Part of a small language model's weights: MLP 1600 tanh GELU, 3481 steps.
Each number is 128 + 32 x the weight over its row's rms, rounded and kept within 0 to 255. Layers, rows and columns count from 0. Numbers have three digits each. The size before them is the row's rms in percent of the matrix's.

# layer 3 attention query, 320x320, rms 0.0376, rows 18-34,82-97,146-161,209-225,273-289, columns 256-319
088:089092099132145101140112099114127096104124111136153073121116076069165120128121155108165148085131146148097117137089111191126103159134075160167123114123119059146213099129131178118107076111188129
083:087165143114131120092115187058079086108166130200135145158165106154177157127130180111173089109122083127136094090136168143117149105187167131194085130120134108130180107150135074144102152143102159
091:132092121125063097076066156132096085147148143064178163116120090085133139112130055097165145097108099053161086101089101122135192149163128117166077102141123094182143101162118153115149146060103122
095:098092113200121128131179152111161104108140116134163114157098098095109111062132109121146081112125192064128153170129146091124140124116111121146122103138107147093076134084105112120161159106119130
091:092133118130136109133164188112178099177114089158163158144145121146151173113160171113141078142118052108131063110087158136144129121147173111122113104073154145142104161151123148125162104097119150
103:122120094204140088157104151076113158110119151132085123069202177116082115133078136163099108107116071126160165151155157100151141135113102164103173116177128189071134101082146048115175134159127118
091:067130180105130065148073205134114143122058124173151121085125148098125112123177181104104152110090117144112104079106109089141093137082077082137162172148146078138124139097160141131152097096096089
095:082091089183188091160118188018141147105089163117080094112091109096120109135119087076087140194088039102115129167165179096169173118155108119129109070166091154108123093126091155118109090118187151
095:111173126111175094092141121109138126104139107105133132142119133117119151109144108097139128138163098119146176130071138197129191196170145146148171112106137126083099082080110104076144127132123107
099:118136141125220119103143140181196139118144125150147088117144129182068123101069134165132089158106192109164107085201110105137185147095144111089143151110162163141146080106175116136163151155156219
106:123155139087079158152159074161173141058148100129069148132181112099144126157134180074122127084097124060136104092113129161141062122111097091103102150142155131159184077126090114073138148115163072
094:202152127131133060169118151149163144125117109078094069136080124183168065169156205113140165086107113104142115115089088116127123107093108140120157149140160108169177123138159143084097106151117141
093:114078124089175141179134120076128113118104058120122130085093108125100138150112111158100143089141085114140098099171168073142120091025093210090146130146113068086121176180090091120079149152119093
095:085132095092205159146120162118154120051105168147144141090127086144099148108101147120131118138125160127166154221118208134090141173117123115126086149185114129079121110100104073130118136157126170
104:122184116125152141124117126161093145151128046138105114123164175147087128157162125151103136145229087093096136131082159117151129161146088102167108113111168095141114138104051169152183137127134142
100:134159097137160078155110139155144151155170158071159082158176113176169151175084129058155145150136134167125126112182086134158139157124152167093173104137157133156094125139118131104160137140119079
102:110172092141084189159053094106140100122113087112098113081153142132077084128172172169126134141140125151135088152141078077155079095102111147150115150096094105085111145147137120144100128144143150
100:129082083141116111152105113198082077139138190142139160130109082118197158103143093140173118168122159143103156115117167087081120140163112176146105103035158053102136136164120172054174110124131132
094:106141173100110172074116127138149117097188103158126166103101124174127061075116040150092177121078141142135102132116150139081106171153089151159086090100137128122140088112139140159121139151150131
106:137131100112059120092099074144133050106118134063089133123119116169114119126084125121111124118099162099150154107128142162148196157116127136132105065149128093160092125183062125079082160146133158
101:165175098157166136160119119105138152158198124159173151121116144157128117183179200138149173102172150099105163098148145164106083106044109113166166125166111130151140193096123105135138131161151187
103:135072163119152147149100174113135192132081090080143175154159152144076100152186100131143130150120087113119082151139079086122058125147091051114083176143149088117086115113124134161167121152135158
101:131180070145154165109153115145070133149095116096077115127131081103087132148094160136133101209152073179162132211107108124132102061180140176133110077102136157054121113120060101152116174122064111
100:143146105096105102100081123161110113145147135160192062202093123164118156066162150123191125080145115115101078166181111120162097052092062128084159192078097125151091135100129168138102100077147118
098:081099161150178113147134146065115144179207163074112179131125125080117158108140143149146096170156035144096123129117164123105114153174109139066102145116086131134111129129153100147107129161100070
103:193110111115142141172144103074150099101106101144105117104106099088143084106134107112119147125109120076162133184143135141141106102109078091098075093154170160091133102097071137134153150173153168
103:063136096103100076105136143121084141098136159134115102078105087122134091112109110169106068106146171177159126095101095096144149068095156095058154134149152194112124172129117099175120171109089080
111:123202110159123110166108190106098129141141108149090149148133122117133093115122162096118135162175162210112145155071078097167087071156083143129148118168152146140150145081116101107124092091153125
100:095157165115111146122106143128124100101145150084089145068091101086119118069136165160143156124166149146131124117215143080200112108138146101123123156146164132194087092091164129018127118120151160
107:163173107095142150144103106120112092101100127119058080171123161135118112152122134104062136141110136105143172138191050149134185106157168069121152112175074116133162086086135117091130120131148162
111:135122179160134078103100101049131130107125144188107164131154152169171128117182113105145162148107057108167122094167101133104120105201098136096135125158103125128188157076081150143144084123097118
104:073109110143238105206131052162157127159193125131132127077121117156193069184149155135162115069107150147191125128129071120143092134111111160135113154092147021121185120166138123150069124079174165
110:103075186106109143116122081131085163089099197141126133161087159209066093145117096139117149137096127134122086206128187115189124117134144180125100103167130121132144093108152118128144114148097112
098:163108120139167124148150130113082118073115135088187156146162086065161160148126097123130163141142056157121101125108157183104091232143122183151150094133105059092093095133162128119075133093109149
091:147190109098170188169152139072145084188111106062168133087124104119086088126135072117150122100136057137123124067152164151059104133075104159074132157126161144083150076093114143195085171165110099
092:082128105101098137136103155106170097124142166133207084115140145147152112180150097112170087184084078102095124144096154131101146100108108179118130098102092130189082105148173120137112073152091128
092:151153100222148117134078137081123121147147149157167162146179139099070166129145078112108121115155178056114095086101141142125146134157128129153183119117065146121129125137083107161107143099097180
101:184173082085147121127107174178067135139110104124160167130131162163105127112155106143138131162112139130090169142137163130128185087118130099138102159116160156068051112092154150202123163092195126
096:143119108192181098104096059078212189168131185125097140132101123108119152160102167116044117112135060129120121140127163059127132132104118071130141122151171123096148088129156099101109094167143174
102:118160146131168131162091163198072148135131178139132098126050171082144093150161032164079132117102136157100189128091097200106058065087143149179106129132150140113062044091176137121142108126103103
099:127106113174194166153133141065149101112158103120117142108051104122170156127165123098138195110117141162143155126116153118092117142134090134156100095144176173139103123155154152101136170202143109
097:183137064144127109072107116100117129169156125067073113107138144113099029159130176101114083148110103116143195113139197095075146120172095128124109187107129174120132102119141104134196110165113177
098:094131178088083153130129121086126185237121119138091144106147093113121147155100143128095080098097095088148193164097152051148109133110184097107121166109172137160111080129074090142139169135152104
104:149164116132171098091121117095139167146082112134159162147147110077183157108092129221145075118149174115147120143170096129156125090095127107159157132183079128167133173134167083114095158147135113
109:107116132223100182121144117148223106150072124129092126174114153084076113096110193134119204152162133136107137125116126066165109080142155131088118093107095158080096079166151171115151163120165085
097:132201129138117136162136171098134087079106088207128070134086128122118098118101130153144121104126068088130143141170125155167106093062120127166097162102130087036197099138135156094140129149085153
101:167157145140128163143158127145134152143140190172138170150131112138094148161094099112141144135145181117147118048100123061095119114117114168198115141141169114103141090115117108143121100134113144
107:101126124154162160131120147119113089075148109122092178148178186152146099125132155091155157162166101151117161087121063128129092135162099103152140155102082123071097133136139121146120144081119154
105:136142109145165144094157091130126123170135085112152115207162125124107119162068129129146142145119111161122115084114108069147164188151120177104149096129086145170118143074138137140108181167112152
098:144068185161152152192106154118145143114094171146125203126115113117137143123165122116119127153115122126141133130107137183122169145181126155163151129156136153128062101128125112102116136104122157
092:114096142120125147124078109148143133104143111143106152138124098099104181161116153074178117134109143147046083148122142119105121198109139138158090124103141088156138093104145134138038106140118106
091:115103140115138169138160120150162094140142104135153112166177177108118177151132161078089117156124060123141145123095109158088083146119132153134172103098167108063084137098148082066134156134105185
101:098143168093097151154119145153133119157146139156158144146120157149177153123154123084196120191123176132062137131059162136072105138083172203137102133095136119111146129130159189117151094113072135
094:171154132140148155093114134120160124118139129136153134125104110191172213149106124178111125145129139062176134147175149126111102124115085131106126134130105171073167155165144203102166164118108125
088:102099082090130161116150129157143118125123124173183079119148123153187179126167139172153076181118108079097074123178136113154098131148166131142142144102088194099098160104190150150146184098123146
092:171152112126145166106159132113077171113152203078096112133097107163099118067110163173153090108136115123192199183125191150127149102143116108143120066160125132091092115171118092111113094075112158
102:117168170125133146115107157144080070121117126215162166070140123161159104172160139187087089140136095140189160155144132160127109123106113163163175169142142158112120104174081112126099100125124151
103:118144077145148113130107163120161094159174129137124142075119089177126084153130192110126150137137124098178152137141133096123145095120151163115172172109121160136141125168153138179100160154137136
099:149117150119118101195066081104130160125131093128143175051116144122122088142072058047113138150055164142138114105118085073124143110217088151149172087123107105068118108088134151131155117167108082
103:115112108156140116125152084158102130128146165099097124114087091134141070048115102189151137150087077115139153161110100132131152090141216137148114136173126121117141093146166153141119110185103118
095:097147128093066078123153160115086124103140160170133167170130112132041150181200121144105147104145098110133152164113169170158130132106077073112134152063136124121072164126132164137178086105128096
101:146094151152146126160113145144138078125117125203137096140117172142079171195119136090113108138125106149160164061107167046145075111178076123180125137083151155151152098127174088143060157153252198
098:155088160089127154094142202109089161105107087175188108164143184172091127095092143157062157143135150126155223109171121097147133110115132151087152090164145161066120149130108189058163144124152139
104:252148165103134159110164140144165141104165123153137200190118141167096095174108109135130165127102055094119118183145089136158108147190105178158150105138145155155132144145130157147103096180148126
103:197098127191226121143111150110164189088173164097099075151097154128167048143090132106090089151099129141147192199102142154085155182099120147135147173104104185117064096164125117111109156131109132
101:113132122113136159208175115136094174085158158145157172171134132134108101134134111108096120129173114123124138142141184135139167136071096102107099179125104168037146207102185097108136184128113123
097:167098083164156192179136145108089078139138169123138169115195152121092113133085110109152143162214122162082045106112126103130170153129080161133059084080119111079149106167122130156155103171100133
094:099020146104114112123087126114091075142099153182167145117122128130199063131134126127175148185123128113179105114158095135071122140140144163216146100116129072096116090111121143130114103097107147
087:081116129179115114149209154119123140144161138135109149128137162146088162138155098171113098175173139134157115128108188080172103184105110147172089139127082177136109145128088141158163163143124114
101:128111125129117084174090122182128122112106162129144095170130061099171090180155079147151125134160146170142143154161093175140102176111130155159092143101049091112112135108105093140122097167087113
099:180088087124109175135102130106207137155098138085119131148184156123120137151087103080114137091127077160100169116098103149136091141127140124117096137097127087098177166138127072059142146187184144
093:114133137136165169103151161175122121096135123136162123133146145162091188080137141166150080180197076130099113110169133112125148104198126146166134073125082153068101198091108208146162196083135161
096:102112114158172137138159067179190176072124107148087103092093056058138068113129115089123100091117154152142150136162152084089136150107138138144106129139105178104089124075152111094099186073150180
099:114115089139177135111096124135150099080110144120167125176115135182107125113127129129180145143166059084155132111102146118089125086102152121140122127128152119069112097065091160108155096115138130
100:129134117145176125137131083108129120107165150112090101132074071087073126120133144120117144123139149165141117130155156108094087142124081123145132135175171176126112132192136119137141140156129183
095:128115132083141106121154141123153142139152098166086043126094078145158139195140131133140143160109174116107150150184141097142174133104153158136162138135071139122106151082124121112097048108128140
107:107133138167176138100120137096109147105095113169094145199121138210114166106103133094123113137104089089160141119085125141078083117112192121109148134139083108112162135113184106136106140095155088
102:148165151084220094154112149208097110099150109088073136110150184155138167130132081155138136118155127110165118109117108105094103089082100148158187103114092166191087196119094035122083143198086098
105:119165120081126093101107138123155142095167111066081125162166149130171093105172118091089102100159178071141154166136085192167109159094162114106163119136149050075105147098145120122052153084121197
102:136152076104194133172162137128146107173151077087129127079061165148115142101181158103093082148074186123134155220111111153153075127147147203114118148104125105080168177105130119116119133087138097
096:172136111087180084101128158149156113050168137048107140114120102136115123169101124129123141143174087110125175141185167133114111137108097169073115117131127136116112114144093049084150131159176054
096:127072126136083124117144164096100186110118070091125096115174181202118117139154084092097152146117147145130102145101129136135105196167109139129182117144133122124170072093177157066134169102154088
109:143117102113102148144151099114089148093111133131186139108136099133126094174150126138140163136174135173105093143089134140122137152102173113154106151096094136145121120091203162088097163131124160
# layer 3 attention key, 64x320, rms 0.04, rows 17-33, columns 256-319
103:151110155209094121156080113086170157124140094114110097126101165111090144177149176148146151093135146040063155096157130141218110113097147087136141109149151093137147136134171191116163171076057086
106:202135173100101040118079168192085050099148170167176169179167146142112120081169178124114154125161154181115136102189141104115178083149110184188137121153135113161105141171073136133146112095164123
107:101133135159136140137031136109172151079118087096170095137171197104154148150143180128099102169074098092135097115169072124101138141184120142143108079127164095074141131080134082070108086134113125
099:108167131147072103104129119183118084071111151152082092090091133151185108153111101171140137120163119097088129149123106129158136201116117069173152101129114148179148142139199118164128141126162134
105:149077059131160112094163117096108104107119145154091128173139100151127154143072122182069112177143142071154123126110167107113082075136151175086146138117147102149141135148094126116130119167086084
104:114088152116078111105114108155175198101175098146083060117075134088100144197091099137086136097109168140134130083132142139110124097124188126136121155123168102117158146202050181139168174152086096
103:114109092113092075130156149100108118166167179107158103137146116144096112178151108107082141181126130045053191103105129104062116179089166114095074078140148151104146158158086135151181115170140146
104:149201053113127141147165138142117154135097123058180153112104140124132207149173067085190105180114100070139098166108161163116105122136111167130097147120075133152177071141122123134078115136140131
104:141156149174160150179098071167103095181079090099157101124092194163108103162147101102127141091130191071144154178123176130107185131094159139171091129145171108147174115117139108145127182097108162
103:157142137184082091076129144175133135128184137093117097077115120165122168101111111120071097125106143161166122135174084154133082093106082087147141110090108152141086083151175133177165120159105141
104:113146058154132127074137136128167179172103094182176094080133157122177109143166155140141077129172138156144110120172173139121153122098171138101151154138154079137169169214124162186162158091087168
105:121126101107162178112131124132140118170092098092061171136080048094169160108192106038108077098148099082121176123173164129097144137158086188182162129132159131062114142164112153123151138094166109
101:155097138121148127083130092178126152071084066201195103128094145195104158138128095156109067166112181087109122141105139123099156120070092124091159137196098165117150111199126173125138137111135128
104:086117159144143204104134122122168179121059115186097154150103122107156141135115150160122175071058125096058176164108103130143126107097110140117101086127175107090087087123146093168088119135136081
104:131115095135088169118145099133196103141123145167133091094108093135083121102097110142177160115166162102073193115139106167111113162203068114186154111126094071149113119146157142187103082140088120
109:138113128118133104130078153129165105129172137067199194149104129149145136103103098081100133124176082149121114151116185145074161086127116073074090144156116166135150133189093129133170121142131150
105:142083087144181128119162128137102109119128123154129133153122183124119125166122091117135080193086115107136079110131099161098125148134175167190146080109166142137160085140160084085168173111112153